Each number is 128 + 24 x the weight over the matrix's rms, rounded and kept within 0 to 255. Layers, rows and columns count from 0. Numbers have three digits each.

# layer 4 MLP up, 768x256, rms 0.057, rows 703-767, columns 128-191
173141137120104127171120116119125134079083106118127089157112154151159091111150144104122152113105140122118128132142133101134104137149130135133129124160094130134125102170193106121130126184112140
148142145136152133113130137146129123137058097102171136121098141134126126127152134090120093111115115095124131099127103134112152117124069129142122166158113109110135134092171148110122145128128051
111161110136148119133121091148112123109100179149111107126121120127141084166119128102132114099166065130118136135083167130122100157121114158116121146109130097120121096139188128152147150111159089
178192151100129114122129115139108181137116134137094143114082154131160147172120110153115098149142133127097129125112106118124124152118105091127136167144121129091162082115118132121133103121092123
137136142128103175104141112130135125141155069135126128118134133113130135124158072122135134118094098116133185093168182113137152131135113138135117161190172162127117163113143139161070115117135157
110131088124140147161151129138102145126128176172128131121147114148146137187149156150088137115128155104119142127159125129141172113165123120147083113126154163119138117147112105113123161137140145
143116125130152117129168114127130157127116079173100108144142126102109109153128079125130157125120128101124125111130131115128152110106120105112143168095117212171101141086152119117148123133123095
122173147116114132150111136163168145114068167141145143124153106128144118159122154164110130158134127146091111101113132151130141164129109153109134117122110161129153112126186134144116133127150083
162106138084114127141136127129130159113103135143156121138145106121140155098134099093121118159127115139102087091094174119144141113106121110111167124104115108117188121133123083096153099092134121
125122142101124116162161140168130106099151118073101088097109116111112101132152153114080159131144114133166169122121153093121113152115160128104126136117085122167142146112137156128107098128103088
158154126128102145092131137132155114151125159176071115118160121142120108113167082110110135154131141120111119146149104164116118109132133138125097153166110092158105102150157123146086153108130098
128148122105111111121139115137146120145090113135113167136142128152172125127094133099118121139149120134115141136105090104157121119148146168107098128147107130183134089158127061120126090123137127
156113132137102126132146143166093087128102147133077096158111141138185107156155118147099148119176111118111140108143123198118171119152078146152130118122145121153117113103097096145158103146145102
123139110099207170131146086130142184135135144148119158171137180091113100127087126141132134103102085084170183104154092186123124114073108137144089077124148130159153145157088123165133114161120140
121136139086164141147120091147151129138104139092122160156093111115115142160116115122093131114104161126151153133120106115149108092136152130116147129084134106117166157163123090110118124136114097
142143130098094125100125138100137155116156127164112114141095152142131128137121107113110128118140132161090158115120103107134143124149141112081115143165091101148151065145057121113138089134136079
128166166110109134103114106109093095126144160154128118110125150119126115134123112152107101133122123090153155159126115127125139117130103106153100181107109116131138105121130139075116135124156098
120105124139153122151107120110139120136106112139091133154161148114174141117109129083088145124167108108146095137151125176112110137097149098109110149115143122099135122141141128092160126162123097
135108119089101121100126188149124146137124189127095114139180147162149113114142121088112104162137102107125174142124131117123112191160169135113134144104127130135116116148186128179081127101098128
147123102127104093110067135129111141133146147099146108124127135128141140142178154121124178130120133153129156092095156125141125139145114147095125131124121135115178088101097099167125129165097131
145131117094143185096120120130120142143108148128141115136155148111109093147125109155144116097125103125120130122078124160131193132093072108138118113131102136131170160112152134143150088129089111
125085110109111131118130151157165153115132146156139126107130156110130130182151078154149154161128143078133174128114151122130129137150087119107125091108143155139133079150146109141089130185098081
134065099141112162165152102144117138139111151136111145090089167131147151169097136120142101142133094126151134141113121112089182123126141127162089121127115121113110105078124117149122139139122127
116120112119069111120124129157183117108139153132151133130072141077169164128134079094096142136116129077170135137156130152140122154132094139119130121135113130134171127136135109140112150146130112
115114164105129104084101118152155148167103164142116116141135093075112103149130098171120139127113123084129137065073118122142157139159114158117113121134111102120101092137111100114121124124098086
136120125119157128151126141143134162136109139137112137134097159100134142116154098117135126131141165090118104112176108133072069121056149150153130140153127162108190109115127093151123125163172136
132163112105127134144134099108171129178136136111142136158105124123127188104135094128081125088210092101137099102137106132108142105134123143119125156114136174132112042121093104094126137148121107
139079168106100158152110117154109068115150115105152152143076136161117101118156146076129125201165120096130112130176147154155144100138110144122102116144086091133148154103127132176148101137144115
096103149103146143158100124134106135122149167145151150123104098119131127167140131171127135146180133117172109102180121134124101096165178105125065142129088113127135149127159113119116152103098145
164116117124166190120126145136109125104086154106149127084091101116119129146110103115115132087151142104159142133135146122080100087147138159114137149093138085147158146125122148123152124150113149
104138127117126085150118132154101084130125134160109136130118129102132125099133101137147134074101133121166133119159173178101131117170080086181139120132086105127139086133106127134151088115098128
189114175128136131080154116147108124128111140132144122125079146145156136166137153099130134127107083097148129126106157153119123157108154100138091134150146123118124099082130144149143123100120115
158136137146113147108107106148151099093151106098120133107128107127106172120119147118138108151120136109081115107166109103152165121083081121121130151110108156136120096141062141140107112152143107
138141155154148107102068139134136154135135118160099147124101172137124146127100117141110144114124118141121148126166156118169115145135170138139126158145170151132097139173135125130133106107069179
124149161096129148094104130159133142116150136104145142131115110124166099099107084139131165120090157076148109105128178114145102122166139112141117113149098095109163085170142099116105201141103102
144099160122143117085106076145103119132128105133130108118147117124133080150116163087133097145137130126145102147132151154107153144122166168120124101116114103127103128154095086086128126126105127
171088135104180132164131124102136099124118115154118132121107162125145098126129126137158172086134129104151131150093133139082133154129132122111118123142188124172130119119175099137144122077089113
174142146163111129095163118145117119083165179134111143172155148185138128102160080116149153124155109117125106130172125198130088143127123155148146095087148144131167104171145107111148136070132143
116153145145148138100112146157084145133135131109096138145105148120130138156111143088130163119152141128128171157175111136121136093136117145134104146099127139130115079176136124174121125142134148
101073148092117149159138075153131133095120117158099174112140126160123159165117135152111153101105162132129156104114146096132098109133162118138119130141131104142162100166126115109114156117076109
143145133117138145164157073141068133120144153118155120113138071135127151113060130129127114128195109131182118109148152118107132103117118141118116137146120146115132137157117132099175118108146144
177130147122132116088147141113093124157084106120128117099124099120138148115124116098099121127173103122137108154121113116115163115138095153130101118110141145127132130129130075147183108137076127
114163127126127152138103108142154120119153144141130129146133127132135093148141167115143143132126122110149130137159122141093098153134162148109109098142106153156096105123118127120143138133091091
109139152098100144146116117074116132126160148118109154175138098135143090130177166166096112137146081124143138131098118140072131089112090162157168151106160143146119118110103102157107133115141125
128114150144161139126173144182085061140098106116125148141083141129110174117140103075102116110141123122097143143127081141147104118130108131102148126118099118138145137163134137129075125166123106
084121154132106161116097131153145118133108140121115107154087159137189128118114138126105116128160114117134129135141120166108127132182126150106145108115112081124145139135147101119096131101113062
121107143098135167146168110119125121137052133105064120178082131140115092122125070140117122126169103121119144112152150109130122139121175154146078146130115119100112079114105103099112162139078087
138126141114153119145121118145116116096139143094151147150133134158100126142145139100068149174144136096131142131121125117150129135129119142150148128182113144116104116125166129102089118113143097
154136135129173131176124087139172140148100159142160108140133071099152141156165115099150125151138116138111126127144135155133141085182112134165175109147114154125144103142151148146112140133104132
093134134112141160157125085124171137142155158149125164136141137125126151144123131113130120096147143133130164095133140175072135120097211124131087127093142141091133090148080106108156094112107105
134133149126129154133127122111149134075101113099159154164145126148127158130187138123128138111148147139133129110142096123098091120126138123153092121134109125130175076139127107173111095138104133
179111107117119131122131139133160110148142096121138120099107134129137113167151125109080116133110119061125140098123111087110180151120105085099133170111113120152172100125129122155126112144115131
110104129058140172161078131194145144111132114160104111153100103110109092084179156137127122109105146108168160142126106119155133100092142161144182124137162164119155152147115114131119189115168138
147118135093114133131130129157128168138103131094145111145118156102131141143145118130118085145101143095127165110137101148103131073128136125131132143126109113125151090134152118095107157116097107
164117119140133136122108129136137104144107173076114163142131179121181158132119080135097125140141119161109112148105112184119151170110109125098120111115135123147149098184137078124134121122094129
160133133117125127092193151140122073144111121097102139152123079145115134093143121157118088110137111121126097133109142137126152127112132117177134127113145138138171094097108122157120159118159133
146142160118135130112122140114080141121087153147135158150131139089137149114164123104134125075140114110144134138122126117110105120136114153167093112143171100119113117186078108158138182157093115
132154128102119143139136134151129155117105130159110180118143130123150113129143106102137106134119117080126155157137101153163099095118116120107099165127126119113139127117104098127125115109107164
130126118118140159147156069120107131124136124124147119147109124148143090091148116169133155114154152093137163112090134131116130155154147099135143112187116151150086110196146115120106108145142129
155164168086147138099198145114112163157116125097116089116119111092128124195080108137120102128158117098129113087103159156096094116120100127118131159122107120161115100102106118126098119146119125
120123153121138131125157128138095160140095146166128120185076133123137124115093117144115173100131100128132134089078098132129133185114097115132125126172083153107130129114118105120117198120124116
168108145117113118127131137065117100090115097159132109122123115090131130163148123094100142153105090101125146140157103129116125092134077168115135136081066115150118101135154130112127116122133105
152162155073087130108152151163142138134127112106108142139146134111112110126159087074153116123145100150145118128152108116128149122129120161126137130116132127124090112177154121146122148125149080
145111101082098128134146111129089134083107117116114121116153095141179105115174111102115082132117112116146112124168140103072141123162128108138133142133135095136147124166103119119116139141138118
134136125076134151122108088091112159127110125106077054117109129131184100121131113132095131142130095121071167163102122120106167113138136129092139136130081140160110159148096106189117136155138120
# layer 4 MLP down (transposed), 768x256, rms 0.0526, rows 703-767, columns 128-191
124095115106170153161124133096142099158142167133114158131138151140108106121138106132130149136140106101160127089127143149130160148113106113118118130127152136122124139119123131115142106124121104
107115114204127139141125153142112153143133157150114128124102101153095077157123134126129115122102122101123104170139139124128108144144151137137146111167138120132120140091149137081153102128111145
103121164126101135097121081121163114174126129115126150118090171123171167119132127166105101151119104147160080173130109107114181133137112085164103120154118113159134145127102106163137141121092107
147107119159127125104178138143137181136138147095112140096127099155117138177128127099108137121148155094097126152145151161127099125147155105118122159121147084164128123126131096126117101119161179
152101136154153122127127150156111138147093165109147141164076130122116138182098163135091180163138122131131117113139143130149128109104142121126159111129098144149090100153116141096159148121143185
123142122112120153159142113070128151128110150082204112154117141096152121115096157142097103109153092150093132118125139153162138110116153144104105195128144112154115125136142073130154147146114077
147116112145145091103086116158095085116115165142156073169117134136133140105122151149107104169101132098150134125115138119149094108133146173124113118115095112125094137094123128144132088096136094
139178142138120106150150104139155143144128147108120136146127137117124112128110119119142140144138096136160195123145133132138094096121124105117121113116149124132112174142102138123132121113133146
138133113149121107137131141099122107136120117136106119118166136133144138125124124095125044148119114178127124098106092154127145143104145155133127095129109107151115103121140069119116110143125111
117134092136118125093115160127126120082138103183147085139096119127136094120166148090101143123184106138125112151104143143141158109127140140146103120124120130107126118120124098129113164151139124
150118137083151167140108154136128137081126043149099162106140167116134133120114136139118134136120101153155144114118126112087127130129148141138137153148090049113134126142132119083123160094117109
151080192145118121105131085134179133107145114096129141165151142145099106084124089118091140144130119102155173166143152141157095130153108132142073111184165121126132178159172098121135123130123173
168097109155154161154150116142136068132201139116129113148168130105130118188128173120141076135106164147107155164116085134121114084120069120106097099120206123146100166106122203138112108159082144
101143112151115125158130141085189099118114204193140105114067139124142118110101121129147122133159127100175189133164124143157132116165100112179142098101168147127170131085076168080060179151108134
122111125169107126138055158154157170101095122122173143110124142139159142120113097128121129176127140143119113193110103122155131134134152181120144116129125147099160148128092085132144148104107114
108139128098131144130159141168182110121147159170130161168110118096134115089113165137088168156130086126066091143131134143103127148130126129162136155116156137151111128108106108156139127127111138
111122127115089122141126128128138084132100100130120133109101066170151135124130139111150122088143113169149125107112133128099122055144153097151092134133158128133098118141131128112149188135106157
156141103140120140115096116126156118110147133140155117118117145103152100122138124156097140138112091073116151129118115113161180167114133146127091116114149138083144183098146154084088113150146124
083138113137101122113113127113108140110159111101142150087171172119150163176093109164133111109100131111146144093115089125144089105138043179147129115130153091126174141160111140082136190149152123
132148113101151147129166118133151093074100124123151140128185134104127072109117114137151150118104150133088121108146093077086127101092138129120124176144103118116114159147140097098098147121156121
098166121129128114156144147106097081112126167151110125161120113117156119145104112124151125170149124149137110104132157119140087117114128103136105105116127122145073144114142111156129162101154096
175106136130128114088190149150141143127112097102118114136093144135122110108177125106138129130136089110093153136141130158131172125095170108128114099180077127148104143137105084120113121115098183
096105119110126160119138110136158129092106154131127137146110094163138115104137128141120134123130163146080134127044173146140146139130111137159152135109123119148129195183157103115136132095142103
116100119106115120162137084152129102135132122137139096130162107130112117130066134129174163149125088078122151103150116095176130127150127158160118140167149151134124157096145162126064139126151127
125129139108174175127142079145149091133135105102143129131141123137106133101138123120154155127145087128084134152089123146114096127099147141165129118126121139122145121124135116153125142121128135
118094122135073115111132124094173170139132159138133096105140134134053122155088154131144052117104183130118160172106114158124159152130110083135113098103141136138120147147074106151161136132124183
172128164121145146118150147158096139105134137137111136144135123095124171146139116102150173141111133151081102138162120151093139129149070138106120131148128075111132117156157139122124136145113147
139129144162103114114164106136147155125118109125121118140174096116101093148143138158144115116123143171120116106109150093133077086140160119127151150166158139112129087123099143116164099132139105
103121168085092184073144096108116164132146090147141130098160155134174136140180125120123083135159131133145155115157122132111087125120139118171130143144117104131159126156091133136102092138125147
117119102122084096136133115113086148121114099140090102163064121143135135092098157093122180144127128141150147104089106112130105115139134101122127168116112184143136140116133159120141149101122166
112105190130119154119107139160144157112095096136128148123133099114143098128139160117141140130142100140136153107113118144125091111117133134132149119193141122118137156131146141132143156124121166
141153123138143128175117097114121114112153147164140121137101123128094117135138159157111132173169133147162121163100094132146142151121116066179148146133117131125104132127122129137096128166131128
086134132098155048141116125109122099124141168103166111065142150099114122152140155142125109156109115143084165134091070096127123079130094149136124107112098141141139115129111147133156113127128110
109106117118152136095113120102147130099173148090118099107108115121123114143143107108119151160138154113114129070150136139122078084134124107140114154119142137137145103124169133094153125140143124
162125144106139153119125116142123098131108122147117108091154097143150140115128149085080126117098120102146157103101157151151112143112142128089139150142144095166072144140148117173095119149137203
129156135143114135136118102127158154110130130147120128100138106147119116128122143145150139127130110155130116113138132130144096083124105126133115120141109138132157087134190119121138090134127100
122115150136149100111127110098163136103130115111135175079119132121101157128121093101122168152113107134146150119119172118148101098070174129143126146106117161111123142118131067148154131122106120
145161133135120144144129102097124160110159169151155079134136120145154136148091140173124154107172175118185128137155136168098138115153115134121113095118132146111099125102123085121126122078141152
131128137125144126142095135109159116161132149100125161176153109111143145111148115139136125134109124060062103121142112123115138174142094094119067114144152148149120120122124143095126149098140113
118114140135119122137154137129109103136199106145080119137142149181096131158106132153103117075123125132137102110085102112168101155122140134117155078154094149121058144093140118172109112132120139
121122157161097108147138112137140120138164132171132108179204126136113120157136143145114131135117132118119209111116112127152149168118128137109142130110122094122115157117127071128131153144125130
130122123125165132132134137119139140144152072123142135123127159141126114132135155096098148106086175097119157144151163115102122115138106109111130115138157112180124156158122152121161127094127118
121107140128119120107171176146130142144125135142123137161115172152127099142123147161147169147118140123090146153106148096152118114101149118108149118136110111092120137134087120137134129126130147
123110129164107148138160120129151138137142106159129153123158105106083101176135142138138111148100138123085166150172142125183090124131049126112114128176120091142135130102117196133140099139093123
115142086125084101111140124126092115162163141122166132095101152117092144179136125133138149140125093084134111137118103104135140107099175124096148096105106140119124093134116095140142093091125090
128169137126137103137141074091156136136139100151137110067112120121059115142128100108145121164137119134132152121142165105142082128103116128167089152152139154104121183108125117163149133129154163
159137114119170123133120081148166094110165135093155171105174120129098158136143117065132118170143140154119104139165089162078174093116134119135137132107181117165134144146161123110166139090126137
129131140102146218126107096104103139059088085134098153135167093137112109100100121128126131126153091138133136126159125134160148092124106125111133133106122160116148108102124186080144128142122164
104149134151128136115122155148126127155130142089120135148161160138130168114090089097102172141129094120140079061108108140151128116106134060163133138112151139145143152121182114170098111145124138
154129078147137141096114143173104116091080180088135110098147135124148116139149130142140112131071125106115112102083138108122147134133107162093133182085116160138126091145139140147129135154153105
153129101168137117183106122143124168124147143132158139131131090114133104090116136133108117105218168135146135122105139133147144139139122154107096161162167146143106139102105102112127171119110086
121095139133140135135109129164131114159132104131105097116127131182128118164156118109120086120101153123053158089114072148065081087145132128128124119145154113150119121115133096142177105107113097
135165130101142127100122055129132143106083094105146116131141163183160122120137143130173168130111143161114075112068119101107092113170121141156113110173134136167144146110146155155095116171105101
124147158134173108133112126132172133133111110109162172127113119139092130126101129157154152109136161116146147107148164115112132092124101100138128149115123115110173130153127081102071105130151164
113125078141097088138144126121106153130166100175141115124124134148091120114127144144139180106123121119129147123146150054151093116139143081113137161173114121129112125107106156137100140122145133
118116121094128153138151161135116116155113151104076143111099095111118160139105152134110125102167132092163098124136106179106154175112109128142132113147131125140116102121179104119157178113108142
064125127151134121143128135144128160126124172115123103107143165095119132144096172154098160150122075136136121163159130178166120067160094101133131103150166152161142073165154099150161128110101111
095110099161097124120104131126147126115139177109099133146099128125086123121142114118116147083118146149134177123137134155114153109107096121120147118135079137122119131158144157122127119167122106
130093147113119162138137142140136139069093125169112117086164113125108115111168097152163161098140101168101132120109146137145106115126159102135135104110148128105141086145142104118088183122130154
135144140097143083144140133131138135167145120121098088120126132169162138168111134132138151136134126126123126154140145088097074078119151134134094178218102120161140153117167125116095095129106145
150131116098115096074135102145103126121174094126121091143150094132109150120139136100140136178094124081098119143173146115137089116135143144127171121065150103144111093160145123090126096095134125
132148092163132073172093129193157106130191127069153145134107190157141148134129123137143087117195109151119109121098115112134170127097111106118114145121130110103156166149124144123125082136093105
106115162131103178141091132130124130144117107117158115084087122141126151188110171144129122152155136155126108115132111149139094131126135135167149146086118139115130128119171128137161177130076124
123146126124136083153059142146116147134104080130096115109112165130150105146145144092100121132107120154112084135126123121176127145141093096097102176123106149141132178075144136145150127130119151
166178152118100123114141150138166055159136125158130175124099118172101074122101170091131137071140128090110102160117156126145160172060135150091135089100149121155181160128126073128086119119110119